Weights of a small GPT-style language model, trained from scratch on English Wikipedia: width 448.
Each number is 500 + 50 x the weight over the matrix's rms, rounded and kept within 0 to 999. Layers, rows and columns count from 0. Numbers have three digits each.

# layer 8 attention output, 448x448, rms 0.0762, rows 0-57, columns 336-447
524586555512507485351506529527524545538554536551610466555521578463488459532519536486458580532471478467562466489526520488519548406513486602490451530512537434388478503525413519550433560343415469493555508456501560585582509559441500467437561576523511427558449447484375507472521468552571477556571449371558447473619452568566542600568461445459
563469523563531494545467533545451480549481516507539428502553561490488415460507482554474489511479576468464466548497490520462471433476439470476389582469537534487593521504586520471478555431465484508491547416439460501673578459529528496459411594472531504580632453571472474560401540425573428527450520583595558552500531548583562538491338522481
502443576525519511564549471463468483474535552487553555466483550477558589566480621516571433579429563529472494483549566484540434555591446550416547491616433582532549422503515561491533538487485510574495514516421497386402576578457482462505535534464556490543619527522408484417397580547441556495473431561545448554470684519600528479550547527536
469551514525559522481447498547445532559536458473382439451434542521506546497524557419447421485460479337438472478489555578552534510461378476545592525523419583408542472379639510456549569493353589524604607526574587556509547530475541484544401553563464552521554445624570577598495426398552465502542400553625459441514511636504451567516527452591
487561491487502516505541456536521518517466500486613492501525444448549517438516462614526339486502450540413564519543476496506494462442489460460608527595348333465550427428551596566491531587587517493425452447509478528575514466538499502579531372546470575465505386521412525573530639491480513493532470531432493516433583489503400461531473445447
486576527503471513551550513460525490408541463496478468515501476470447470539416518512522501459596491505542533518444522450444505393490478494545528525487440537557566400579593431508453504417531485545620499412537485469529500601542475454522546441478519623459447554565489523531516572581493389577456461558598462540452497486486551432554558491419
504499466496485480516516467542402554490409446551528457518500475589477444480537491464463404490458560551532511439529512509424530513418570473550556614512546540481630455490507551462426505453633596587541467542521597547407381475510537664350577575292487495511426570488598589475516494315506593537490495481433462530625487406434591373524488511362
560566457438524564462460538504643475586508512497506505606502506569455557632456586479500478520465569474529571559520461532476537574477554512510516397599482613579405545400507441381416484500479413356566555401539516483558535453479520443474494436451508445506595517506497537477550417478565507391474414421433604555436416487445478435387498474346
496535445514476502498477490503511428484542480459476518416452426525548441472589476420542465586434488521592510419488475466452502409461534567554532396431469458683444569529561456562401514486445427546528447443462298473470554584376423558423525527557475559485506542530530422419467330334484447327417404512505485483505587563547558444583477547487
577486525501651463394419501549482453527496485508615491454527501480496436457532413479547450497552505501496506495457494538506459428478509476522518496466590521479454324548569543463527467449515521478424454372444530450492579456540575413417429453567440380481558610502494490601461522423415435441544511516432554530528526626608576587413633546357
512514603443472395525497430522515504512445545517528499522569567500568590559524452526455545593544556463509499533496506438436450484491551528552464457483494619553505472508388485523437557450518550472552505484476557435532501335414482555460623486518434464557480465585446602559368588434472602447585489439434539566513528497549504435442507553474
478451480593386467441469442520467419613408524471549450498573526514504530525498574506494477563460505457488449502433490476497610518456502587496509532421588558481580498367594501494556598477483594433498587399448472388563541521460447432554492553445561505448539563493494459448590453563490588388453498561460540552439598611559605532571541460488
578461572473569501461543541511489507545453481543560431379500511464493565526522524448487509449476472466446493366529536472503428518582514439555533614606522480591449516520423467529590482566484431508456586523374482558554535488530505493577438496385561516440520469538566522559502473465425491444467534577421430563442493491602540472392439509530
527578579448598557525550519432507497477524566483558573469593421497458467543450486471461510474521545523516469492551490413597466531491430490522609452442493417451458602496413503550466593578489478467450600419568437585507507426480667508516550453542539511436513586465556559444413372494427466572427480397548432520503563595501530484524446599322
451562472491529563436436527526571540466542410457565446444495544495505545419482524552443438489522509508549476545439485437528463489430534481575500526417449475467542596569545546464441455656536587605464444379547555515596384474544365621595471423443492501566494469508484547427573481421389584551530441488497516494607511595456591513586519429315
545524450528464463531416422491566457430500536559520483489460498403491507503485482475566503610580441478502469506472502580456434468487456505567463450507446508495506425506572660429643409479535634474543513488387406462390535552577499647503505382431518513525523512450507555486482546487560567537604450502489520503379489391559505462563546504450
544492496563467607558558545521514480489430516449524510529566423610505535419540569461481591473516615560559628472514515441593479434540473469503472407402432574416409402462446510594541502397461501605418610435506504570514510484505413449496459429546458439652572510516533474350449405522598519470446517667429569516357561542576450513415530571319
528527558462437494594526497616547427450535490479618474457419403473503505499459523450528602491602442409470507558524491529552415565565518548532465582441482625483487564512640303386580523503514470389425624517345414443523571562529437503360538547463556454438625471402502527638477452488439360569508447542486602397498467439549441508634488544485
571534494471557551530495538490535542525408508439492596535515524472473447528497509453514526525481568582472577459468504446484496430491600541522606582456465446539538529457547509568427510452510487470440428474478433397401520506627457582470475483525472573468409538525434390458440433431626436471598500522438520488483392499551527627487471390522
499534530502506483521515531498450618492487506478509516486545537398421457571582452482490458534474515553433518449498441470482498446523444459577656446426518492475496537450478516512494525539512536556477430470552515633599455568553465501497524484511559622472534431611418477522462443536504473447544554611461396654519435505510545456512459488456
477517531520467587433459475509537499596552507474473538498508455458529630489452405547513477596550401488526491579494586439540522522473529524475435519561469506495532510617554503553558421477524593637559453484541510437493470387438422497479498537417453569509573571488435520572576508445589403368509526446514575534663573543550531636397482526391
481555526501531451519642449472536481476548477490429448533464507442404437511468494556497454442502517468502530544496506429451495515466478478438530505556499564486515485472514443424488572514461455540517485454504545555521526417520477431458451452549498524492460480499517610444489499538470615504419508557595483452426578523535578597490430569555
510418517462566520591520572451520490459487525571492534523469448537509572512509469534511544463609512574496510544495567524508474519565459528437478456486546422359489582495480469485517400383357360500462404399447451478600487540553472591387416546393529509434526406595526576533484557432428571558384460438487434488486442572312573493466567498500
517420554426491459544620572578540417463426448486485521427523513484518463663479604564474423482498479417458538424550469431510497407486506585502493537606527721422560416705517425381519594455528345481543354519594440540572480598509487444477479376470455475424463490540460456399398508522396440548552473339417467551569564383518559600457467544508
479503470449527484513471528553519467495489559501424521524541548451460561485555501561468489483495527455605519418471546524514404533483520504597455532463515525540520477584587434504427379562532468503379401321466590455388483544466416490420586440567564527651452483553347541459507606505398419502519639491487502510494641494595437491555547480530
467487463494470530551441483533473469542485465524467530559460535530489568579553483481487470544537527502512499537488426579534472504466539497455463491489469499418554463603485546547362447486531444511490463426544442520564468440594508650583397474473474559574474456495487517527518507391504519607518492593484664583332525587533491548494410524559
430608480461499520511502504556607513413391464530588550500548487561495518494441401496468456461480529452558509508531511437497495560495454490499577564505494449513495522499637428506544396406417455630479549466323429500589492464650456465466490473620491507555374524535478542516553368558645495442497545352484477516539467462586351354428411529592
454377477444487392573554503526475509510557414528444545492583529459423449414509437485561533407482466474443463540505542509526522487565533530452477425524504499522557413462520391482447420505513550575524557614466574440598618503474412448493531544405498505462468467463442478538475505475514532444539445471395510586462477441531397537407430478457
511474364331550545480489498491401591563596480447577499457553429511517467470525538514487414497398466542559545530463467514515566490497480544456551608521575544409439569493638530523618470473638602423536591641472503489650462575326417408511586343547636593521551453546410538459484433463448617590312574481620606576487466442575559483401494534456
461488526430502486520425549557509442530479505495527494448564468552488537444500520528514506454513428636535488410538505505526478540453549511469504434439482433462491543391549572578590551526530608522646425438457512618456495399359517506499559476523446462541598541443552607483535495562458543434557536657387560537585457450647512468474481409556
561391487491523451484459400423551511498512430461542506509538521511481460508519491477472529533509462420484533520431498446506457496523550598519538519501512493413552531359485516515583419420508465532369570528473511473461435457504534419439414572466509449492525533510435532373561386522463340472576510557464596530381513549546419510541571494546
460489535511503428528524526607443495506434528491565520532473492485569417518534520531465498422459460536482553491583450460579519567598400555641584414381478583531423527555493364469413418494581583469577522470408520423505534589445630561543438530641488382490401534541534521512458545513507544638547480611401367454518543554502520450427361523378
451445438510499476500497516467420479532448531529497465536500520539482483479536552512450473482518557521558484400578595542509469462482536533530428627435630468441370608540367476488671430507451575416515403526516437404468542504477431486370520460594498430389405547520482595568620456505635546543442574510417482466556506495476545481544457477419
526479535486493536572500524382528514484520525585540534615406510460536504466472415454497504435564481470445538480523481533535438487568426570594593497590561523357511574434490537502505428485477370533485611576399529540497581377590602533530452414622537514594422395440514551494505669496535451416489452621556513493591539441501449541480528534501
503567503466450564437467479543437605538484480539464457562489541437481566498437502433457530463490470427489461535461518455514631556491476457454530552536598393546593347532551487650623499543388436492533512539421477431472470551433542373509561400500491480528550739459483415452523436432428448526571509487491497562461500469369344463480515493595
519536457490575481508479578525540499477448452476541382491427483487442492535539467530513484451532479565430476526472464534474560436518576488449563573426479425499549526491525571433534514590451535465607528449490491440479434579437646489501530442604499514581503478540538480363649493468417566438516452560633523436542490397463516488473512543501
520507507534498538477529466492492537604482467444581453483531415512550436480525474575448496455495539425544504611469452486506500479541503587485450525482520543456458493542450517430501390500536590483508536378439567430531596474559478464480502501511478400529531414508450542553512461454506491456424511567536447528498482473484518463497487569566
460455506479444493487463440491535545592502455449495507498500511458618492514530464540504473548479522508485462508405420474502529514438419477507587545544503488441599389505569547511516468461549683530488607567489530488432462418525437499499505567506343490428584431466550492535438436517446487520384483610509417510528491482547467449538553565525
559509486466480418489505491510539515571492562548451448503441502505550549526515490490561526453508513494544539430431528586492496565553548524493560525456520521409269459413442357386360517518468625623425531467546566613484488544475461547453414549487525521724387523510557505443614554502465436511441556476477485602465616588517528548348481461498
522449461496508530506443486532463436437533469549517513489559533534469566572461548487447530472470545500510555443457506397540572454528426463435603547686603639511566484543537479574403449451551418494521479476610429490526467456545605457437491561539560568424347502462485544563568555555615429508532517496460386489330449637477362431516525415532
521510481512473514509538409551518489484494440521523525547489396481567553514509442479469535470676532439545578519508486491510479463529550532538429549525567498515515478409540478543454502423547480424572507567439480560470571532509611546514403438538442524471556489535520486524593476443566525528573558449493447431422529482522485516495590445555
461493501541497580526444527444513465493636463515512496584570502584517533398490536605555548479552478484558499536541527561523457521468560583507411506414533498429426435483525434481476511404532416479606456552540508415497478448633521552550520622485511431495575528435387532531579513585483466531416567502427546542582406566490448480526532534510
523445481419501496414546411532469458556538536630587520561543491515570521483560527505530500513478532649413521531545424495569422508479435507496494453583406432494464523496493525484437571460493507549515397452482540430461446684525497380503546540525550552573498432385457568500601507510452591568486449660507545637490580336442422461428510592395
530589498502391487465572500457538513527486449506478448468533494439464564516421463521482501496560544512453500503531508485538508490486506567545524435488488576614417572491525459521504350555414559406431578481556543432479474514456540559459447486478484556530525497492447570429514540640524464565478620564371477405482470395533512375422381378579
516518491460547466430470465501617505458476577535506529541546410413550549496467449465585556466429423536454458468517479490492441516462505526510441530558540496524493547543592499585513550420547575491483578508584538410465478591583507628494550403389509547490581577567533558559484478470450379490549506433489509602406424553445404484558556517514
485487524600527451493461499541483472519503451564463530484484464452512517481529516499487495440458421597522545595553527474562424488496491593563492433508519522466473399464417494518510616549468630482595494469619398446555508388507374530407438523514545493464453426541509535562564588413526506353542433410434517478473528360591496479466507484613
428473460555574558629508592538466449547408437516470530524437474482438505469569499562447533503536546445518486473493553492628482441571468482503574387534490615492494579531621466490508538332478531434635401439444502455487445503440455550615390488623553408563564593486609554516497516539517494506447411513568608489517513534461517514500511488431
480526530544466476454547551491496450531462506494594500531523528506453530509465500434479514541462513527554585436513535526523506574502452529496487457533390397511548609511489526507535454488399538523421435471527509502543494335504607446629500429546543515431466421446526454490488569525458432467611415483335494494396449375580415522470455517535
431517509470558407522599434537464466475551489459516521438520588467541522450453526517527483506571440476508436468507545505503547515501468451471413520432486457577471547522587573541561580479486495565494487472455565468523382424599530579547554536489506541543573455453436566490580547510501485521508485504555450553531593593478521526346512433587
495496475556470461442557580566542454534500485473565528516434567426502537449514418604442474502463504470481446553450539433519510572465409503439567468556495564451539485501451569459528529537557528541488483512582427571451508433424491456465547477476585514481416563502460440467599460509446488509512519481627490571554472522519509488490445438615
430442538517514431472471573485489464475507474583501527448575403530507398494508454560567558522503442533553500472566516488478474371470517496506493516444428432564633394455579580495493396480635525541530469478476488483437533507516320585376452530553569472667517434443427468347590555503467511570473554489474523552613534512389520521484460569531
533551497518517465521479518514507486394537539483476530550501422503458432472533535569440454426526541436494446525454396422546488476478459491469534443489536456494532514489512569559407609410564489554517578501523432522458420525363530512508539553505566442397445408543569502521492601426387450544570568468497432546488408495561512653461528552502
502600525451459551581484542508491417557548446507516506464507451455615470489458460580496479481509487437447546514483522385493550554496542473474464403451531459530295441622455554486503478634340488510547374505386479519444605460556520487484548656623437552492564496456598512491390598387545520502493496474515567516564343568521476381508568437574
507502549541549602505432534555537474532525450555525478486510485429497441416426466546441479437557452443506437454504510475484529462474490473514487466552636406425434414454492542427467542520442475547434464550486428377451344528586610573457639442387502550478414480566510435427462447550541546594433561562498632487531439619451424476451508556554
508382489463500479448545417562459543582484437564412590408555521570508506493503554480462500430507487559443474554375510448565526529460552511550631493478615528470490483432510660501554530545580472512557568529466489533397521621317458531428430585451489559471592557532601519456475429676487373568510592451583494519512533529528530579519434470473
609481570497558471484474414405470589458499508488431549518402501512519485551528564517498493495452501554606454543471488490482585450432490476450485602581632598518461440472484473400487562511604481504494533459526553511556500556479439517572529550510581527560646450360546552475453481498521470522503455504368544529510575499517445601505548534473
508434520473517537505623525452589463588557456517510557438561479541427441493538504579537673509426418605519503442576465441473442513538530506457514605550526517408414515517542537416539426478563493421573516458483424523412489458566440534439527570525516466481516490535434547591504442519479417521381473521572474580566515419489481459481431528507
462459534524450474535443433435552484512578498477527476496461568477561507488513422574483509532448438513504465461433521518520514421507488479467528504476429424463701433484440557494495475567432442557521413545578548532505527644524559421505523525535535515522508590507505481568456509505555389496620516550535500521550516481496500565570552473521